Weights of a small transformer language model.
Size: 11 layers, width 768, MLP 3072 squared ReLU, vocabulary 34011, 130M parameters.
Training: a variant of Muon for these matrices, 832M tokens.
Each number is 128 + 24 x the weight over the matrix's rms, rounded and kept within 0 to 255. Layers, rows and columns count from 0. Numbers have three digits each.

# layer 8 attention query, 768x768, rms 0.0702, rows 640-671, columns 288-383
121118118113142120097126101158119119137139112095152138123158119155112138122136127145140142138134123117115129130088125145136134129123126145156127159093096147145122129124156095173157134134133136124101147099111140148119142117090125122152135141129178131124165108093145115090110115135108129143
107139165102102113086160118146122132129114137116096130137125125150137145138133132140139094101161098121108120131126129116151148129133123163129115128106160099136148138164117118090120126101131148159110148154113122139114132097141144153178131087137164135105100122175063100178114150109138106135
126175151131098120098145128139134115124119134122067113114132153159123120160111122143088134160123086127128094101112135122112126141150172115093190121088109111059115087110133124076118143159107145112112120127116140147112174145147149114141143128135125154132138129121060123123105180088072197144
132110112143107158101158153141098125150153134138102128112093135065115130145102135104160151099158140116096100066139136109096075119121129111159105113139110105147084152167131126145105127108109125136157110159138118074203151085134149122133098157111175086160107102158145111122073123109134126104
124151085105114154109112115165151118084142123135155084136091123115144132074157101136116152100147121115140084136113094137120135127163132143127151132135170105127149101146146137090087096124167165139120132116114150113116102118123119177153121123125116113153095160089104101143129179105104147084
147106150137122151097144064108135090185149126142113095120118139139120112161075165131170170126121114145106121089102127153133173138099139154165109106144141163100113127142156132106146140125072113157105136160163101122115138144135141110062141124125191191126159088122167165167096156139107132181
122090131140109109148124128095100138138111138149122109104143114129162112172106108152154102142115145159113155155108152113126076123083145142116128117087113116136110139112109133147136138145123118120141158150151150136153180080127152127167140103157158091144125106155121130129154094129106113131
118110137119130163113136130126094123098159134145093108114087154153130130082145166110104122104155111166144162147137131133122156098108138175121078152149138100096105149117143135127168113137135136122118142137154115118140080111123148080114136146097123155122102123098112133116127155153096119143
165143132127122166088148136201135112121132100088129140115147144087119134123078137157115140093112094081144131086155115140186150180116104133142050131096108145143137144210141179141097122138185107145069120148136102091141118079138125117123113150084169065101107156164126094079140146105140118109
120131147120096145099116157120135121097123144118117168122102120107143105110165173098118108131178094128114111106119124117143106114102124115127122182140152148144106104106134144115139100093084135122116126136102114142123140114152115130133119140135139148092088094102118103086111154133118147099
110120161095106133090137103111130138113114151098131098114140068143153147141150125141127091162162112125150125143143132133127115098069166103128138132153147133101120151130136117140201143124125123104161141123147093162120157136096150090146123089167135111121120125121117165122120095137111110174
144125125146168110098134123083154076157123107055039120119135067107087139136117116116111132095156133132171087131119111131162098095102145134130183083152114119107117157118133139151195147095150098089128144127128124096163128100122119092180143094118123114161090146143158155090120122168135087100
129180174123131089133090124107161140151125121091114156100106113133113140160102168144148132112113121091104129141167092138167099115132102157108135128184176144143125117118108138107137147145117171101114143151127127116122158122130124135143154068154123157067142137109112133148175120119143159091
141129132101139117085128112076112119104129107141116142138146171140151151158126148125119122095104118129135124113183145128133134136138126124145129128104141155102109105133129155123159183142139105146154165162090128114130143114106149137107125108102123123133156088100144122124125138146138116103
111104041150111125126163147103090083146115128173135111136142110140115135164154069097111189166102136159116133109105139103136120132127160104175118134140118129120133106081143129115130168130126095138161125099100213113160141109160144129168135139125131135148132134114177093149105176122131120099
140130103158127127109111113095164109111081133128114169123164132126183112145084109114131109094114116132103101139143132128124097167124193146167147137122163120091146160112080168126117115102105149119114178106129132159139154147115154086122144123143156115173161101102136127149112153188129140124
099162130127135130118140108123065115151132132124107099162157153113116148139083153136108162145107092090168081129125147152140192145130149112155063139126105090186144133118154128166158126131172145122133188119100084141195139161157144127162121122151135150114164185129141119113100125123143115101
133163152110144143181131125151153154104121179118160105135134122156102119118142138109089173128116158125155074095139090106142116162138133109138129158115149139148144127132157148112100166120119109164142095128124133141118153141146115136133106134122121122137146116133126129152172138059151170168
083111186140100098119169077151146123138096113145142114164161148127138141109138111132183140124135123094095097167071165109079111112112157151153126097092099116134141126141147119165090154136123205123133095149101156153166120106128115112138129138140138099128140107209117108113080149131117086123
136123172126111151093145133107152143145148103126125105137132141107149126110104139123115134138112130147094144144141105154100147102164117127099150131169139175114125133159096145107149166126111143100153148090153091142131147160127117111121152127121134118124153126074103120201111171135160169104
165148113130146113150079138112137146131138118152109094120156150132142108150139104156167150133143140144159143145091103142134150098107112125098166167164146121126075125115110146153142144130164135159102132077133126100147115163130139129083100113141086156161124111135162156143149135073106192106
146126171146150123151096124156175152108079133131166133119113173108090108162149151140115117092105134124120121108073143086097177098138113136122156142102101086131127136190131088155149178165145104089158121123122116095106156157121136192112109119155102109131108148146114107108159098079120126116
118100138170183158147144133146156152146163099174146141110102133109112153115110108099143083108147096115176219178126155159106145112130127138113115113138102111131118142144101109139086112174141093142137102170116144124126095137140142195067138105099152159142114134098144141128128101120132143154
086111131104142173172110113151108117155123114126117115161106148075144109120122135155135097130114108099125198087136115120157102131137131108121106116133041158169114123133159147146145103153106103162103107092154118094136126114145152148073175141143097116170163149140134128139121102123150109155
140120119142160162122132133088176135126109079078098108124135141098148117109168130135110144130115118137091129149119077124163154116166144178117188108157091123129155130111064143117112152096128094106104188111144124156136101085099125102139081151089082110114105126113087137151100107124147123092
125169133107132113150126107116167106153121126118093111114169138129126134141078128092136127120150113095150101129142083145122105134155123071093143153127135122137111142129152130100155124140114141158087159107149146112112172121157130131130119108123089114113089127133156135158129144114110148076
083119101140121177116110112132100105150118104159138153108136124161157117143149103142148067145138107158119152125150124094126109178143126157148119130115151163090147112128136156132145066147082147101042112151105173076117140143162124096151119173122111121131141158134114117130147150112098122164
123178132138109139139103118087152136070092146117125127118103120131098145136154098122094137156148125192108127153135103137094133101113131127128177124133134128089121132131136092110142082158145163068136130125122123132117062130119135133125150141113102124142110124109127155097118073161092109120
157152174138159100148122125174142110068150085137104127115112167148098130180180097162157152097169140105119106125131157109110127125100130179049136097107139088123141103140102116096144128116157117116190087137119128159118130165095100137125122089133134154101098114166108129148122156124126168055
150142124142163118098118136167135159115116097095115136126097146119132086139151113148137107165116113121151167131150125134134098152119129121141102134188088111115137142113122177125136078135156084118112143138135117087146122098120129130128137071141118107119138106097105112116149114130131126094
118124122115155171108179151145112108098133121165113143123140097132107127110153068121122121081103105127129069141109102125129139123113078143110103118103093114122166107110146143135120102127125102152153115113129154141156092107116118138179145165114117137112057114133131115153088125103148105193
150147140153167118169113116123103088149104129170111110104168136101118130170177097135095111120101144158139142122146159179147157163127144102120148122114104107160144115107135125148142110094207140159130088156118132082150137104164169113138168145124084156132136157137175088135107179160159154100
# layer 8 attention key, 768x768, rms 0.0693, rows 640-671, columns 288-383
141129107134125111125180113131116144118127128132148121122120099147118115131100096135149126139180113131137117112096158079112092102124156105139126142144093134090098142136115136137109133109119185111107123106128155084124130146120168126109146115107100131130151089136153122109151127134129095188
115103166169073113100148180114155110108136123146116168139103138121092123126117143091105134089172094097127089115150132160128127153138153194106141105157149135085101122124137112140121142105106144132116136169129107146101112118087119132106133120142105129088093074150131134132160126116101125102
091128117139090161111185175127161102107126092117139110097119130125129134135151130098174128126151129111092109098124144118091135091154169098112176119147178105131110132120135139134154129124128135150119154133099138103127111138121161160136117153117116150126060110137094118151117130153113166084
099101161146112121123112141137086141133158111157157114129142143145145178126120121133129098105169147111173105115134114087125143148096147167096109116108091068139175164118155135140162142106123168133112073161095172178152098109107118161115153080155178152140153137162110158112115109145144121151
070141174127092121134110112100142119124148158153115118141128125117129097114206106139085101138099071100081115127149153162134148165154111144152145135147139122164155101120138134117116148121121084157091081127114154135123144117125153135116141095116143117114063159126107177104084130073135151114
094122141147107117131143119103114125142112131111105106134120110130150117142162149129125123118132110127156102162112158149125144140112144122174141102142097132147123091129121160138152138084086140090170156070120077141120085132118162149115146100118139147142140146111125130136111150165117084192
118089080109127138133121130158145150116087134134131149099093147143094114172135147104152124150147134148121111111130100108149114102118127153140124113128077152166137150117132096155084146115133116118147104155139144112098117119133100140140173165131163163120080132101164109162149102100142101148
137162122122148170127119155123144129110114132158124120130087134146134129117107133183107131100105108136128129117206156120118159147109106131148134142134152139087142083117098143126114090121157158125103160138174086115150144112189124134146116122119102139126118133149118132081108112142116120084
128122111165170130162094165108115143152162116101117184100159167087079127124143144134114115086115127155108122128170155125114121150128074096100106102099109143119107151129133115133115118159186125179111131170157115108119104123098154155139126174123106113092132152130147155107135150135128126118
101170158137070117079130116149113139109085168128122109067076127128147135133140143161139099116081123096163098134096135128172133107158112140120145116176153111119124107125112128130123111167123137125110125136109149111086157144103121138142096113100131122084061128103134142108129173129085135167
079135127126130107117168144159136108090141087123136108143138140097179110140110090119144133136149113113121108068081161127115153151176158151125098131159142139142144116146143123165105110098109127129113116130120132164129147183161188180129118138106167119129099080112131074105128122169163089112
166154113119144149075147089113151069166144114129116111118117076099115103135111093174095137129154140096142137161127136140145104121153108140121138123157134163160135108139075115097122146128128141118126170080106117179161159127148099131176124116109147152149165105158136089135113098155150085136
144084189157094153149113177130144132152060124137109115140096173118111127152158121090139106129155170123139100145122079142150128117141136116142120093161177136128160131141138126112180112132167078114133114121136136165117090156159112098131112113132145138098110143099104139117125130128132137095
163110103140134124164116133122075090135170093108154111184155152147093148120102098162129167158141143128141166109120093110142099099116119127158085166127130145138128142096078115102133122126147112139141105120140125107117178130112162101147090147118119115130140153145117120137111109094137110117
096083081139123141172126128140104102160096160152137140165106106102073118101089120118091125146131187143087150147124089106158128128154172111182144112092094132119120125104116157098089082131115143143132127111106151121106092141161154136153122105140139148121169109092183178171107042100149106089
122143136082181078148133115112099115102120107145129091139107142184126167136115165112146086121138104174090124098090139121150099064137167180106164120118114144164177171165075149082131122127149138108095131128118180116120127117116146111147142128086079141165128076178121112151134163163125166095
122103106140163110106168135132092123117210113120161119168146106100144127162136140070085126166164083141125159093146132171068126164149133093109151114109107100140116121161155102118113141127156114128097125128103138133154098058107136114097096125126141150139166134092130119161090108140177144122
138094155144120118117141125133121134134109113123134137173167101154132142103158128128096140120137152143119109130110123112114138106156120098114131144092149137110116094104144085109122169124111090152131161123121127121079117148167121139122081107119130157119103161139101132095110130117115164114
124124130131149122126145128163101171144128139171125131125164130147168140143054130081180089105170092130094095089137147113120136143070176128108175141107094116115098106104168114168134120093062145131119081186121149120132146095122141149098140162175175095087086073154154113152090169114129116126
178147144183142114158177149145185098117132111118155136146129126134136179127136131107104182174097138132143120135158114148116144064143149111103115123169193138151116107131105120104156100142149122083153171107134116154134145180153144082087103122094188174100159136081072144130139147122145123127
120168117122168154149124126110146110109134093136139133137137131120130103114078134131086106139101089123114138133114118158130103174141137103083144122112121118123099152100117138099109108128157120151120160167153095150099180133139135141149141117143121131166137127097131111151133130129167082090
131158112158111146154152149152120131090130125156110106139160135163127159150123125128150124147116110214137089094135127128108111130138136163094169153107152171145126167121122130124109136114127173137107142145155149097126114118134126142154156099152127117149115140141181053138117163085143148120
145123098206142157168106098133125191142129105117145167134084137134132137107145094169124160131166127133130141120172110136165132117074124142125115129110068121135091146141144135115168111134103121158155116130130122062095109082149125133135173123146104126142143130161117148130144125091138105175
134121132139180139189090087167108142116152137124100108117109086127139153146164139136171132141138122108115139144084124114111128159181117119130078143100112157159135143143138140180136126141135118128087105153157092112148125104132113141103139153124042157127091146153128091171132119123176114124
096121122091148131092153157128103136075082114113079126136165112119112140109129084140121114126057101125120063103130096147149147136129127091131153160136142150120142126138077154133108100110132132120140163137126133113102122128147102132162157121135101182152125165123185122154113174133137128101
126131123132103102140135195124127105085160136104102148125125131095111141113175104104149120124128131133165105189110143179176051128164125148134156114133139139155162083151127102116122161109124105143143134133133154130082149124104130134121159085094104091141121097122123125114142169125134156094
086105134121129123105133092114138119117098136113116173144092113140154120105142118103133103092160084121102094129129142135108103142123144175119147157101141160153142150102128112107134107159117120142108111170112135097168107099158096111090168115107110130062117103140130137095156116150118104122
113124150068131099125139122112121116131140126147171128120094133163149124121190153154107139102140122145139141125110137108139123097148120146173152151151184147105129083111109158136147106141174154110134158106116151131129122123154089113116120124132131124129117116137133129162109139109113154092
130137130145091119052140116142085113089152121124117118126107175163131137103131096149138098104175126139165091119101132100127127136126159176118148124167137118110130170161119131142141161102125161087107137140105138113112113129102202144147101098162104111117150145160138123172139170147113088125
144138148151159140126117159099147119110139157123143157125114158088154120161123116136126111196122092143142136137136136157145153097158114140090088129132113156121115194132124118115092132129164138129170091128124106150096104144168127085122194105136129117138159146140150120091155105149140151156
127124131133182086087139111133117128141086106122151153134127111124133074082178097107143118120125179103103182090144170099126127159122172109123168127090104111127155110110105119171156093138120145128136098113126137083122114158128121167148106133115130145087060096131135142165132105177106155182
134100134170087163123131071177099125142123130164124108147109122101149145123169142129132106095081123120149154108116132169090132144115131108136151085108046135148095128101139149145112096149156133145134120168109131160098115128095125113113149107106092154084100179148143128119153134184130118107
# layer 8 attention value, 768x768, rms 0.103, rows 576-616, columns 288-383
176115151162145166132105149150102120103119165160091109114127101086108159127175108135180185168147128144102086148112153100132131118141090120136122127174117155098141088138152113139119155122091091119161094155154152142126128139083143113153089118100122122109073160122146150096183150130168115172
128099112160141082137123108081142093123129104137135129141114143113135173104177110138121118137138100114104163107108132158130133085150100116128110124104127152099115128139141115147142137178121170116134129117121097100111128125146125132134143133086113167149149090115135167141151097147134136117
109145147133117125115142154133167168175103142106135088121127152129148118123111164128140172132096123132098084153131127098117158126097083147159127094139119150142126159180101117112108084150124128145120132144126097132120077129103151157126095122113141127126146112122109189165134167130148115128
142176095112110093137123181093102136119130164154164136095031119124094136138125110142095113149097129062103131106166119118077118118129108146123131096118092176157123132121168101128135097131131137131147147148113154126139090129161157119144155140124100148072138165138102184141117147143109131141
155129087148181113105113107117119117094126127134144145144087143136113136090091147133155125098089100134154088151160088100087138102139107167145130156130125118144127073092114110170080060145094159157108098117159108144087069136108115137159142081100141147112103119095157126109114133110063144114
110105119100137145135175157142135133096169155139136155108109108127135071128145121091091149110120120127085134067124149140132098121205130086135129143124164130119101149136094141113142136093176100172103141153118151122140126104125141180171189151107115135129125129097117123155101109151163154186
183134090087119140115195156127116138116127151138130140128149134146160083121085151085146143145128177121115132160155145113156107133120153160107088123126102122113141127159125116159150130100162141140124092134149075162133132084054155144119156099109150122094145104132148102151144139115199115134
111127094134115091094135149108123132132116151129144144093119131096152136147124126059143110135133106124108118125111115118130132145146114147167152134115102108125137154109136176125129108125126120151153131149126118158112115126099113109100152134114152139122118100159110108136142180125100117132
143130093118116118159107113151144104159117122135119126164154131152082200116108112090121122143093138100121083176125151124119142132169104134113170135134080120101131110133153151128110116160153148140166115133146099150139093170129117151125119121133164099121150116149121113148120107115125116145
152142139126106116120141161151129096154146127123145176128151114114159160126079072117131144147165187119141136167132066111135179120157075132140115153145111102110120131129128150161130100120129131134083129155132110183105108148087185104128122139157132167087164124148133160123134118139107143098
158114125127103156120157071076127080128126159160100134169145151118115157148128119105130105124133123151067145138098126151119147112168137116132111128155114113147128138098157113108079121157153146109123107143109179137146118123113125144110133158187146137141129138130147149123096082160100073105
127124132127127139136141180095153152139119147129138149139108094155108133151105123122063057102132078085087134126119120121132098118100130130101157108086123092130117170118172145124194146150155115105148195150136168078128125113133133129145125123150152138164155122072083155097158131146145096140
140108133093143100136122141202128130120116160092115085136120159157127201103096130150139100119086126139129130142113143156126177115119118083119129108141099124141152113166140105144077148166190091130132129077133129147108094135140170118103120101096135123140109144146104129137132174111155098162
081156123138189133157127081107113144133123159112111106125141166157138160107108136083137120119166088174111138065109147130150140133110128125113177155134192156155111126120133151136127141065141070140187107145159135097108155106120134164143168171091221128135141179084152102104105140151125088137
121119129106122156129139133115149122139172123093087096144063169131185166147133172147138182137122132149109106199112111081119149102165147116133125129146124158085128131125159164181057119147123138120131115125123082152129116152127166121099136114111133094153135079140126123143141131150122155104
125108166130142135139157103109138120141111108112095149092150160139141073136132162194074141129127107114090130121148100101154145090149162155169083088170139091158126140130124138099139152144105150102123187129125160150117112147115141169074103169117139156157107098140119130109141129138183118095
145114120099146150106138134121130118113121155142181124103121110172154167107126115106095053108174104102118152130160130102148138119126119103133119160153110103146133145082077112101116174124113148154156136143159149118134123107103095131164147176134133093136129120138136113096102139140145157085
152161139122104140084146144126095155139095167142131121158127126144134133159101157137118057129127128096118145139121145139150069147146106107120109133143111107150166129149122094142092105176147124115097129139120102111148140149137153137141129120143175168113140147141087085152117165115113172093
162121113123129124138153068118105170118134158105120136183093129144099125109137143129098065102156136144102143106098110126112127106155157146099089128149118115132103150139068113136129157144126134129125161104146152119100146148156121110117126145105157151177103149103121129144147162102110137169
122120136138088094090136121137107106136127103116143107124139119103080145153154118152137141156115146172070148142105135163106142114167115186143150092093152087154142098095140168145123163099134145124121110130110132125134167134144127081109121177165178160165172153191132169136111077118097119130
169126113132121123143134132136152144134109121135168100145123092144121079113097113151119177121108114136162162125156110130168132137128112142139138084119103135130125153106084146125188109137160150103064103091115128154146097138112147126123127149130125145113126087132108146144129164115125107150
167094111140162152095128160082105159159133126150103136131110120047099112141125131089134152153134061162148092144138126116127098138142150155110175116103134138129115112085155124142134121133143129167138115102151168118108128132115095121126140127144126145128160149121127162120129154163085098141
118087114044147154101125139075165132143090124125099120118135089091107131121124107107120154142135090132109144090126124133146129142114165081122155154159089142123122154162144141151085129139108112143161136098088150131068128106146095168152180136123123116185095103106115123095105131173131159135
102124159146145152120124155124092133131108128094112131163152143099126131142154092140127109144114112117080143144150119166157147131085138116116165134124128092151125130145141125156121151115105101116115105123104136125129140144112176069147107180136124122189153162163148147152150140075120115124
110099135135127114139115121113138087145161107125118164113140119107155130133144150108145126102116102150119122140090114132137103108154116135142132145122093129173156128135122169125118181127120134124144124113136136106109139172139118085115103129112104154167113113109157105146145127112110160100
162125118127127126113152133077116146102176104147163143109149127135066156152113096106114115145119203128108112100090146124159137084106144140132157108108149098143119115127131122121134127112102094094144092147133131086084101139121104138171122173155134140127088130134141107114106159137102101149
120134132126110150154103151168091099101149147110120108118146094122120127164133084130152086131130113124105150104087155118138138136175168130107152081135132095143123138133113137125146143117092101155155123119135161103086136142114138100145090147092135088113133141079138097126086152100128110148
130128124143154083171095147143095142131112137125109106124126127138126113114133111170118133109092143162137154114140125129151133156107122095120182117109166082103137148170128104141146130122171124085135100129124157098148152156128143119119150099098129147146090099093144116137110142161107122127
157084101136112127134144117082104114100157140133112092133135132087125101152147139110042099103124105158115139130137111133094138136124157131160144138125104167134100142126119163125116159131156147081117095115144095146130113113121098142160165125098132141147082112123127112099106123140116151128
140073084139148087146105109105084155141130143161144132132148149149120127086161126178110078101106117161117137145159104185166141122099084151156092054159140136101113148130112078176141181164160138127100148095163098119140124083139140102130188120153140091126114077122134158136144124152115139096
121138136117147102094147142151129144104149188133120107140121147133088142126082096118109104135152113104132147129154136131139126145112114153115127163111138132118106130110139167131121151171117160093137133091136093128172122133154141143148139118093155113127148199135116092191115142110074152155
117120164142161152117158122132114122118147116154111110088130155109146121137101116138143123157162084093133151160145105150107123098108140130100180123139181123105107107137116133124069125092124140116148145108144128101139106061127147171138146118103118086135109145113174067131136126156114169080
104132127083127121120138139139092126174087112151118163157141135133152153085113156107137106119113131139116136143135180101140107126147126121129130126109093124120186135101137111137142137138146114159116142182123086136137114170114118156120139121155100127136115125146166112161099149124122125103
139136089147111150146104173152134166153092177107130139160136141114099108155085109158093117165127095128143120126168104080109144157117117114127166097162110165111143140144150141145139104129108105114153078129142148164132102140154132161142128131142072116116066134095088102089176118131159137118
154135125161120108126134073129112154130087131112151130145118153131122151133135103104084126123169132153129125129127094128107071163122127106113120124126068134146145145067129138149162123147135135117120120150103148096153131158114147102111130097158131097156101100107141155148119158149110153126
178184091126099104149144130144144143125123132118154178138118133135143122143129079162119170162159113110095118105147112106119165114131113129173126121116120125138121137138123103106130131145119147114118168089164088095090083178076167118167127152113118111122122093127092101190128121085100163162
133133148153126125155159123142141145146183115130135113130136121109104109088124187118175164126139107105145137117121100192091111138141132152109058211113140135119117079168078136160136128147182100174124163145130154117138116112103096152096089153116094137102123157120171098128090126120171107139
117110143098134173119105090124135132152139148114066074118099201125116087101129176166092096123116141110069109099103120151112137144090114078130092098067113139125120084163097105143146139137134134109168188139124151098158146144132121116110107119101088140133123126118133154101101130133139127157
108102113134107130163135125126108131118139139132117141125114158177123111147098091139112148115144169122123125135135126121128106123144114110124141127111122146154104148132185139109123132154143111131144099147128148122113148151135137140118101120107151127184180123128139124154167134130129099113
158170190126125177119124111139120117143111146101103114094106110155174140097169142131165149131150081126138116156134145122153147113147161097130132120113146138160126112167119142135124174133162132110117125125121131107128107163100099160110152157112077133167102122153168129109104105155143153061
127129076163165115107166120104084129130104116081133175160138147171136124139167121146123068119153151123143142116135137130133122143132137076135101116066091146131084144084127155111145117087089117109162089114100104083116137158141121127133101159132123125127155094128099148118114134103093152120
# layer 8 attention output (transposed), 768x768, rms 0.0818, rows 576-615, columns 288-383
163130144135148163133131092154098106119130136178108092132103132148107161167170122145158112124150189158101089133121113122118139151144116164122122114125117105116124107081161136121127178143103103074095115141166147144158092135145094133100133079134084155132151154131144196149166146114147121146
101138122129129146147121174166164082122104143125137117180145113136142139112159136109114127136135101105138130124087116079143162092129118093160142145142149136090101146148118120176111091145167161136158149141118130099122136131116111144097101136126151100121153054203143119110139084116160138126
132147121145151145145102131125131122145091111115137101137096164159125150104131102163127131125169087119119144145129144133142133133150129140136072096099082183136140136169081127155156131094106168093118141092142119134156114107102103139101089192145157115138118123140077144145165167157177099127
109164119110180137150095143134105113121120107130146147117102131154083126146195098136092112122139118110124112136156141083191167144172097161113133109134087144068126120088098145104170121148141111111096144125147162109159127121113119099089118115068126194110114122150127121126135156115127086173
167132086115148135148140128127122089147096152154167109117126114160116100108115085106105168088112146127155118129118110129119095128117164160102150127140132112109156099107171154130121101110129118128139094085167151148091080127128118109116112120122119117109124185099090138131149121158079131142
121135092157131067103129121109116077127144139095130162129174125109145130170157111095122136118159127107114144133106161160160113083139092118120142113063107061154121127112092137142118095080146113136147157125154153136140144125154131115101116115123118092126124106159139106157148165134150104146
133171127151134101139119154141151165076167102180143149142124127160154113137158149137139110103118119156145129123135141139131162157150120164098105145145131156137142148135127098160121121114123132109122091148131152148110093120142138125112128104108082146107070156100155131127132155115102119104
141169130119079133112172151113152127141119147131142129166122120109149133154116118122139171100153121165170162112139130148097155186140127179089122144117101121146133186122119131146132100123122095121141121163131088112153069107125124113125126137146144113134052117122150154170120181104103132103
152124170138141103152135095144133118113175156115123101154116172146089186096112137071102120125125090143083133052139127161108149171138078094129097120146156112112154114154139146159133114151155102121132087145138156137109110122118118196160127158195107103173143124185139114106161124126127135122
113144077123120127108152150147136086101112134146116134110109115107124122089166138171160108109156108143109134121146141170141138101133117128146103116109136133131192106108169196129158105134119153120099137136127126119136114088152092095150087173122136153127110107136159129143122084169134162150
111149129142111103158137145134159152140112159099142161136123177104096132148105159105112155113112146140077121105127155089111117102155103054101072161126157163129140130119109156086143150119088180103113142117110177133109130097119148136127143133112171097142145094107140142097097131130128112119
091160093103142172091118150101132170099111139131109151146121131102122187117100119094122051117101120089113107109154104125166135114126140155148151107129112139088132123138082124165132147137108104097128147124098171144147128124111141159122143136115125133140148095139144117148123115135108123139
145123148138133168132078078162086139125081127110173123155168125134097158100116094099144081140097117139115118108148135144106126110128138092129082095140116136107088126124170157172127089122163124133147112103149142100144088084125104100140142129118118101145155084102115139131125125128105143148
139133155121161143171127112124156171158117122193090104093150114130154158120116144125153152118134167130122159135124092109121126098154120140110163151119147150160118156122112143112136109129117134142179101101128124148103158105124128129104162139145187078159155150077106182122155121071167121118
122123165146142112100085100123131100109109154182074124188084118109176162145085130107130169143142131123141107143130124159109144099149125099112132145112091163117112062122136140152132098155162112159129145100100152138139142109127081124125133165173091145107138119120139149131128130130112144161
135136175160182123102122125104137108158115128157130186154139111132140118126124117123113127125099158134100127082124111096132128136148124136105169099145069132166123163115104109122133117160128152094150143143124100119123128120162152168140100140162147129134137104096127131151124106154134137073
163086099110200114111135159142105079116126146157084117150125122103143146129111073161139152115103149161164195131168141107112088137128110141134112111125156116103156176092160163126110120117146101122182148157121147121213109118145147116108129138114051182160104143118144103172152109089124127102
109154151108118175168120143083102149164167127115091100158099133128124106064148161070127127125098149179135121140107151160087132122174073062164144110147134125134135138070101131130108120153131123112148122121104116116170091149082131104130124152146117153122124151159111119109114137104162123113
117097131151158146127156118166157141133118144122140149100146168147073106124113126113126165135142152121142156139095087101095145142142147155114116127118106073150111135137138119123132156126108161105153141168162111125142141133129115124149144112145125116125108088130130108125137115127130091163
082103121123131115142152124113112147104124103150133135144112147146129143099130121154118146175176141138117120112109111087096125128140123108125151146073129149132072158097111147127154126154092107116126124061154160101108149133125144113150133152139156088134137111111120122099148169122100135106
177147122090161153091125136143085132108102123183152152121129147128108146138100166165153115131123070089153196118082112162173141159111154108140135110110107128114071111092114109187146180113147122151123120112115102139151124149098129138105143140114119129094187156123124152117126104149118120142
121153097142141154128105134094158083110138090140118131140120121111104142147168109142159129059117136130112061109161149139166164166096170147142170098128140160089136123120124083138132110149139134131080117140142153104158136108110101191150147144147128141085129159132128165129092157148138149104
146090159113114096107089129111137100109086171100090131158164107094100185164119145091122181089117136101096156123146177136124131121105146104118152111129135136145118125121131137187155129133123089157147129168118138163122109130116114104101123139098151140110171139166136136121117135139138128111
120112082130124104149126122114115114146149140149144124079104098136091104116152130077142145090112157163092127166120153186120151112106147137139137150126136123143098092152141110113076113120081163153062146151125117148141126111081155109114154166128128122123136164130119131122144133101122148091
126110121138183095148133129126083111144114100162143128135155108128116129126105148123121141163154137145134152150154140142121141119134155107145118136149136126128124132149168177118104144125131150170171166145139122123158114087116136130125155090122069093117084110138151119143152138114179137106
095166125128157127082127116110134125134129133161115142106115102135113137148148147093104142079110129124136112129110131085117142110118133137118110099130128140101130151133104107121138118147106107092091099134129195125110123133130113120116114092144167134139143158137134148122092122121123128123
149096127121154097145108111120142135112130149144144149136108118135130126150125103123136154119145133142066167129117139118117120105122151136118121104124129090100128155148126143084152105119104097148126132124135186134143078087131101122121121087119154149133112116084118162168109148086134087135
151116155096088126142108145129115134112109143145137126128148145131124131159090135092108100146147114112116140162144134118116099133116090137111129102139115084144128102152117142115129135197142128131116137107161122134135150170156126089108107096105113128146111126098102135149128110146084122144
124109171146127169131107112106133095132144099116138114131139129085150160136154127112117152101165144144150161142170115069086127128159125132147118117162091118103097136100118152119145168120122062074125161102136150137143152110103145141143129082079142098150148158149133169110111111120130131098
124148084109154140102150180121123116127105108105194118111119120154107118170163125122138153152130112161150114163130135133111112102097118122111152131133113149126125071052117131128119119198138106154160106142112125154129164102143146116111134163129112105122156126156109145116150095122109135161
108141143110084133159125168143123129166131145074112137128100148108162140144110132155132117088127110092133153140116090138118165154140132115126146108153126133091141170151134117150058162133153100151132121158136156113105128128144119147138141144126142126123099161143106101075153174122119120141
118162151139110106095109123155126140149124170105110128172117173095128103147118073154123146115124114135092111112074109117152161138135136131120128138127134091131160134120106094099109118150129113097054096125135103123163117107141090128109123120151148168146120120125127141104132109138104104101
099141137106180138145144086120135120153126143141098115139140142130147130101087147132094146119127103103115157147134148117141134142165149118074124141097143131125139178094111119120136142108126158198120162103086131096128130136132105089131132142150098147107134133145126154131093104162120093164
135121163129153111141135103102102091142127192143132092142133156139109104150133135123132167148103091107150149135133119144126152164098177133124107108121165121207136127113105143192154177137112164132115130154109103130154118125138155112131109119085086130142152147120122082124103101173129158090
129085112147116120098132149143129126217166142089169129099119138132132144169119126124151143130161143168144101136120124163161113134131147129153145144139125127117106166097118134140157154134117116131174159144101116113095114121123118145139143116167122091130170130110129092115101139146130128161
101095131144115100164160113154113122104125137108108111106106076111155129096130122146148145128135122078159145170092127081152128092120130111141117123102135152102112126127141096117153103157117159096121145107116074153137112158126099058185101156120169088124130108123111115123125107144127156136
136143103141113145084113089175117088107160138156149092168131140131138135137165086113117071122156211095164107093187135121116092128157110127138136182155160126144156131143133098095126159133139142110107124142138141102124085183142116159126150103154140099141124124110129134169116140115112102114
132089109098159113110067092151127158129142119161068131119143126130128107109144116151146136134124111115123137129137142105150109150127138083168146119090090169161130128104098149099138097143145113140135166147138091103139096108150118151115142122166105161131127105132079125106126131158109109158
203118099153121134164116176112122172124098127143160086134129145152109088134145115153112117139111129177101154143108097114105134134151093124154141115133096143132091157135108151114132124162173141122109119112107090079152158122158114118152107109114098098138131135122135149135128124117174140132
127149142157123131142084164123126131103117105137102175120116150106125148099135104170147125149091109154125097108127174135101100122140122061161125167149159090180121190178110096121120107119109113118151146134136161115111106134143089152129126068132115114142083097086165130106096119077148158078